config = dict(
    n_kv_head=2,
    norm_eps=1e-06,
    positions='rope',
    init_std_o=0.00573,
    lr_mult_o=1.5,
    warmup_steps=0,
)
Each number is 500 + 50 x the weight over its row's rms, rounded and kept within 0 to 999. Layers, rows and columns count from 0. Numbers have three digits each. The size before them is the row's rms in percent of the matrix's.

# layer 5 attention value, 256x256, rms 0.119, rows 159-184, columns 0-127
097:594441381465431556566500525403457519490463520557505526488451501414534513445498565548558548466517517567567463488503531546487548522553475386468475508517493442482448507497375475546448511532495587562438552439513500497507420565407513494642440405575491486475557452456576518552475475553594491531495473504486551463521545592522436437481472478536489484425455526536457419544584493430542475443471
098:437479489464505530480520457541502528463544534485558504486480505523560496436512490511529523514450629477633465481517473417517528579559494521490515529558434426540452621493506488570539489461511462503453480397487640470457434550420496427610502526378489502506428430527445487438554557534488440477493507495557467560577491569547513385473511516560558596416468542453475478543534554568421613479505
096:526515583530479487440552462533525536432454482524561461486491481509478470496534447389418525561575537522438410509562525474400503513421494370487524475510454502523516417481441600515437498460550512493481520515528523477580466534420497473490480506473493485523575468537568625572502517560521469512461573527481474371478526505480490509505542454568486475526473511472518477501389524498485495550562
098:552499468557517529527518405504428474560548526469491421448497456524501420468460536532496498510541577538495484529476439435504507492466571481448512477493502519430465524474495539495583506423620462562473479563480534463548396493538535632439522513520476557495476445571462484490509473451418520450551488466469372499502455496531492519534500576511527419457410488570420539537524586531456416487483
099:513556496454397491521453455535519490460469529490544540562542383530541576493471470550507511491478529399512521576525538568397405423579528517499467537480511492475507445495506544511469481503376541497430467594526388454550543486451502547619505492593549509531511539520450497465399506452528495497403501533557539576506482487511526502587593486487478464596566499458516556487431431556502513504478
092:526476476557481461488553456505470466442484598494503456463475515501478498494475493508463505516523387569557538406494471492455464483510520556465517462515544459467554433535496480480502567504460518437510543583446505529530488525601548558505512525411488434497531534412478536484492534509465440498444466491595562492408563449516525579441523463497530445519533436599548586463547574528470454404573
100:555533450516421541557463495561505534527544478530513551499490510460613513451527502426545459331434475519455471546485438439493514470531508471461494621471536490539460516579580550414476484392476492559544519499515469457535452503482539449557526545453513496584508614528409484551487613515455595454436564414456486507527521514539559471472596436465504490564462451451460441465471528535523558506527
098:513458508487480469479525482462417508581491502484515525525501511485473499501509546464529459521455551542492435430552553553440484476500460499429496540477483514568519585417562535492522512515481580530476411454446508467576511471531470611498556467497423542520461495514565497576545527460496438482500461533611525578504575466412411434484428481518474454455438568503525478421519465580437695529550
096:491538414512553533545504390505503516633521451518532503459450593550445464514512529478445619497483564508560530403459583469383552441531437555421492540406455497535499491406476538477485458463482485575526500549436444416566448466494518516504361433481519507530545505475563499444489518418465474459571443492535590535495512504515458542467512563456424480466522530606496406456534578554452481592443
096:453581428528475464502404495496527472471492572625484513531462521473573515487597549472467511463550528564491529441532445465558408532450549443483572557352462540434498412506526590446464530580529433447600554564393492473525529459507601522438382490503493463476512487497506524526511490476466514566467514524433438532516472426579474534462475492420566478547411488485580526514456423497520443493373
097:508491493481510449599514486533454612572465541465402445579487491533451494552425497461530457396444496520560517468469439450437514580432444498559420462517474504521506392423522488494471471487567539376525551577502517464499494517561493480483474479497487449496446497471442496584509609490468474554454475465564532501407613467531594484546502515442543448428569473464537481521556480564488555496552
102:475487543558435489482538517562509623451499507514477467396518574460454445411566552520590512502393457538504451474562458428494576481549603548549631420472478545566537545478484591490577480544492374516530453572527435517598523449444568588500477475472493483539543534531447503561435524490576500494530522562556445512624520539431487529422447498493457524414531512574505520499524454551522479459501
096:466533473454517464519500502558483443533455584538581474501453489479502564517477485516618403542519565467430513422434466450582465369550460490458409489550518542381448499523574428556538552387483590450494505473488508495477570518459411500504542477489464519474491444484468572533496445499444523625512493513557528406468570495531489484546517509459523452576522529446402491513506403510474550504425
100:438492453461524523493558548580491517579587470480529539588573508521564501483530490512468497525607566532459479538476505444463501528551465525441588531517533395531507500484583483431500333500428497486545478502514497614351524538526652562517594590501533480429556454460390490489447543481485487508595541547457465459504553514616552492510518438583571452573513462545567617485493460569497577512395
098:523471511452608590544503432461511521450410519457551508449466415575505416657510489508501449364558490445436456457419499543440411467581497553512535530535495543490598488413507528484546405462586480527405543525566451468477485487540521481480556481508468509549428517415571518520550527527444539600484569496586488514509451453567503493470434480533419423508513431525484545549540490497469452526563
106:501414511540489547521510480515545475483557475456528471500480592530514406501462432429540377565527508452490481542393585492568436511507518439423446554446501572475487555568502583479468502520478424512415550472453534463482502453531579457376525521483418521436449483469537459502478527458466502463370441504512481531429495571528510424556491455498420510517447450493402522464546489501544533574440
098:545520562478408624478555477480560536515538531487417476498524508372592381479520548489466616453539416548483516548485509527495390503575432464438497502435522543438477431431561474546511549503511518528490552563553498484494467548467583459514499512528496492552506524435522513393476507511556559538552446591512475586524443580530519551488525563474486526520527460518517451481488471388533493543470
093:411520439503484497504551512444443433557464445499411479516519551406507483481530481535472528540508394620498554482598469492521574374469588430568528567564470545492540552522493500563484547532612500499490563475455470493404509436436519548536398569518489447503511509503518529465541416625473540582508619539529488414508577464534415576438546567475610410477446504504474484392449538409493422547492
096:570479483540587597473433495473470461542460575540584476538529503520514499570437520464489472563588441401410497473432544494432406478551471420475538478489544510538530483557512484496387417320444557506501515561502522517435437501543495468531496486459517512520451615515470516548507460387448532510517539469565467553494486574513349420613520484609596495457503503549537540586486548465444471535434
098:478486458588548525546503527520487586519454500607445450479489434454557500514497518442562513603441502522402563559568527592486496504426517393504520519449444472476489499472543535475533519556536490529499567505552559404509573437553494542519528464550465479486463518506452510467438497422595534440466475471556565556516453468462516455480536442480368416512499598525559498532428420467460514493419
097:433514425508491469491452491472449454569457562410533447517458564445403489456460551561479410546503481486519370437528493471491669534472528434523465524552517492503402538523446562507384511476615442495459503506555473450442506518466471487460498505527545513588422481675523491603470605523531493467424567511466528514441507460464560499558556526507527612421552516517417512579526504410490464466504
093:551511439522594529521496378559583464586550504443452501523453467532415442515485488573566482555617455501500487414517531465449462538516590436503488543434483525516532432505483497561455472460481550497524493464548518488530538508407413477496445528399565535499399562448486480592472509484514440528568480543496615478460499515427542517478465594505492530461483536569418523555479538581436515512464
091:397427477478540446525440542501473504586484527575489515539520489523476487508577539402478484596495417552570569495474404523533454482483579529474585489442450496475493507530538538475494497500476488469599492507539490577579557527507460505443551536467565532467519485387521554534541409504530558398612571521517496463514504368562479477406378374518515505536433419473512523465440503490480500492486
107:423408441514500481492543545498580564471448515545476586534413559520517520446630548461560491559510576485473510441522490507522523542511466511538500474525431463463473475486487518570532537524506492478497546511483568426443516426430562635553516528533466522508474526541573526473539513468569495474459531579458562429576591541388486465509494444559536532567465551496614465453566394499439517520525
093:524492504423536538447549422518542402473566557570549400516463497533555545587532561450501579478505488545472420444474525489446520538508504456462552535486493447484527572467449549518400497455542542472521532479608435509441463468508563552476481600481484506547469499514513531534445496570359443544474509558522510643444444426530584454500578433455502478555488487422486583524499458572569407574486
095:528589529534389539510513517501426476536521497520495558542417529417427451463548552541556490621580530539433369484505477515452487531475478473446438556512548481461483423504529492453409587567427471449419485498473551468561565458421479427444521499487501543435454527480504535589469469522533491536554486470398512429550424613548573603496577413478490490540528485517541518511537489413538485556427
# layer 5 attention output (transposed), 256x256, rms 0.137, rows 159-183, columns 0-127
100:501510447481465499555446511414493494522481486539492491554518444510598492551485545579558548463502467602525504457479498500544553465536427460464481529490531520453524393533555553593479448625555592544487624528495498530523559460479522514514451494501453511398552425436503451500426602479499424488480507436428509506512537512478453433505477512555553461546458508516440493484484570469475466467403
103:478573496548506482526424488531417462414512405508567529435566520445479661499500453492583479568506408560524517538476503421483564496425545487531551562526490496438550504503548543589441494559466347484364481465489521536488525498478500459577612443549454542470471492535492461512504481536474543511470533511471524460586558499493522542477594503530548563491608574518456523527489483407383479530522
103:471541554432563495444486421541499509459519535511456380466555458479443568476500489488542424437422576599534469515574561540542557467418485510424558507479481536446502468462462572550429503497540487498531482540463441602466501498550461591447527554527608553524507515558527406406503500483576453520455538518583422478568513498434504478485517456557469488571661421494474377526449495556622583451461
107:515397516535534471428528411516540438477477439598516497446488523461472536530511557634493453502577519543516463500476435456502511477592443464559519502479586447454500523472454542509435514531555509413430508499569373506566510446540545497520615520392568532519652500546426422448426475434573485505565420563489501534349513567493501475561508518514429518525401441572552475457489480509472526479482
101:517513530412479465569460579571560403413453478443498471357524427520533527547524452457414452500477554395530486588485517479482509432498556512526508545412509460452441529489569523503465538534520458525531550475351451448530497554426500548461434493602518464507458557515543513493519482503475487521541562500606520534538475520503560506513460470487426498511501485440319438468557541489514502565471
095:500488468487500434481559510580545469447469553499545539471416526467525528571489560408406501476592549520642516505567489449369381533490496583527498533519492592373524559488535467490549567587540523508543561460473555539471506559579425534547508470429539468543519565497479505507486491515435590495502485482540481505365448548512513497557463531570496538540541504464571523518537485494482443495442
104:488506511580499458466552508634457481510565503557444561606485522453515483555500441484482449461520492525603479479544457547553554400473553474432482493474478587471369507465503564464442410538510513547468475472526420586475479507553604532508600485478490439584564482509487463441515469431577462594416570511549557587565518518497526511572558573445519529498501499475473471472533489499497465532529
105:481538582532501515479438550523463562414484608493598534576477406513509471529461447437484525507524563443458469508509529354485578422558504437520473544507513456557533454513463475430522525567485510498444456544499523534533481534490475476514505556468501555528540496520504552522492527485481448513576505447644516541443535480438536493513462520534511454594459433388475464575516421444549500487515
099:569459485454537509513500411495525471537598411465568484440499472477621557507481552387446458494539568430535463501489575467497480458493504492515512477446400461446529530485488486399441526460469478566526472564501443489532471499454457504547434485473496538501515489538465545531579603548503481471399413491471469510508535492437472504416491501374475414519479583424502508543589583506488460471451
098:436537531494562481380487496370546433578510473513473507449485544537462425537461516551440497473622511484517535456523452541476439512511501522414456453467434571466544451471477566459428454575567460448479503557420491417337452494501523589518488446500569537448434647566436406468499447463514480485517573456484541405496520513527485388491541478379533488506423494445457554538534485470462552580553
102:502522580509559488495489411466439513499414557461513460419434473528441417516498484390512431511518470470479524398423436430357534482502485483513490485588484533563416441445518501513500501484494532526501540519507464464442453534457629437591543565468531488495448520491435399560492408540495538418522572516427600531463463555546516478562507460539413457570562489423550381431583519519614506410492
106:510463553482516447404526419484487579460523450532459539451504531476571542427468487510456477497496506535445449555500534484512457517547445522464454562463498535477488413451543633501533497435556472549499505504456472505588524559606615557534449511514550572466456514508470576416486525526379491427631473495583503509545497500423517559459520459403546512402510420422490516482415562451574518521587
102:525538508523427423536429429477595542430451469404591582512491537539518427505466498497483518566545521474442499458513526570550444495491475394552546641465520461445460572452565463522512434483516553580481411498534461388450554435451488474495451488460444424500557474498516491571484529527463518544510447403552503405489514521473420449533493543483507645517504453509487485599478511514559499446446
108:467506529478511472511573539475501423472420494472530476505575472483547565509533530563515490494568397476481536615475524438482490537584435495487574511421553536493465474487560462532443570497533483479456398517556525491477465493516524454508527503522433500448515577408507458401485584490490465529585630569434520428503539495578534518472446597469348471576479486474548500471561483536485503488573
103:557490503455533545539536548543360477458516551568466498379541493566562515614420424459493479487556537469512549478498542500419516483520604585452514562589446565497514505484496515477450541534525453511485518621545462444460471399586483527540646462467476406532439538455479520647518476422545510492502511377504400524551413497480448475514571557549560467468426543476510457502574400529572480426490
113:525546441477497518493588532463458517539479521444528490575557516455437471523565544465476527524503539378468540497573488417445440431440444549545381500563455528566555514458435515453435424455630574436475509473512509448580521422529475525555603455510438452549457419527517521466459464449499517485392562463541536436525432528471453460538459508465530513502479460579504457536555485521582466487555
101:595459539467499564467439461483555540494525488502475509518529499525535466547549546401542558358571592536449577525486507499478490497493587496519514431565562484490484471496594460463466438539454549472526478535500550593500572505482399390502399431540455434484543482522546494486420480416634436456469506450486524450604508498459520466404537483477588495560515427534487446500481582518503526581455
098:524503592513544477533506415453509529482511586522510470441482515483516454465437513594466450581483485480462538509586423596485493488591507549495500598520524481439495516546483576432523479489479473559489535480454493447407468489521643542512454511479533551482501458460562557454404468533505427494451511494522457516479433431459480420442428444444463528548434530627471548510545615439407619521494
098:518522517527421562428529454507542521518472481502517529584453513426547610508526485505498458516504362489608452445532599432448477475577489498545464510481607552466515502557575476499468476467549482545489552499493531509458421447494493502552470470498425388557515464499459477488468469482483486610468458512473442512571431561485459498579473512493575439526499486506467457508561497636568446575512
105:535495483515494509541569539415515498446444479564471362521498433525520474479504486464465529514457505437509427500535423499505479549501482453559547467430444447527522413461453490418425444511471469404444462472481458484551482481534583576425458416477570537497393528413482490436382491491442549533510475461530565483491450543454449516455477505489470482453547499519518555532441540548556409525422
098:370498538551447567481540491554470464463525494493505452498563438507473496504458500575511467538503455556402425588532573521482455559479436593504457507541519506465554522551485539442523505510481528563498578542567529467433449490478444452435517509502523612478496461496554463504519438462479434449519475542531491520514557513543538465498543454523455504461535544578494463476496441466576530382572
094:411608515495479474478532405580456544464525465490592462456510490491522621480424497540491433528444467474490479515518466407520512511461435480527437481498430505542617442485480535431561495552561588491461522519541532482521478506427394548514474410436483513573616576493427480483534519484530518510492556514518440560527498510494416564453503481577474410550580494605425409510496512511489551458494
096:484543540393527548462465447453527536488457620604514512539420348456499473546574461429552409543543484594420503482589511562505515473491493514501591427481433442495528514522603408451494580586486533410441486487375520542510500623502428500557564483462565528511382489455463424500489516447576511467452479496492498555392555499551580450503516444462554503554510530463507491504544482526511512545492
111:546450468633474485471533460484566474391572424480518440546453488525511510419547524605524506458599515503462525488510497466527547588402474445384446512466524504461543487529503541484533606498493481421531482539492483555477539429503489560543474479525443550416403504482499422496519524521559465599480491477536465507592542450469501433527547494445456536499517462503597553547458547464502464502426
097:505535570543476537471394538512538402509575552471486459501566535528548568553405447474495521548431463499454493516493421481516494565384426602439502520500554440441522392555480542473466493608532446448506427482505366520441459535526518398524572566508493519526531569482576488495483501479547437473483583518512503538416430542575526465516506474431461400417560512558512506557514460592486447490582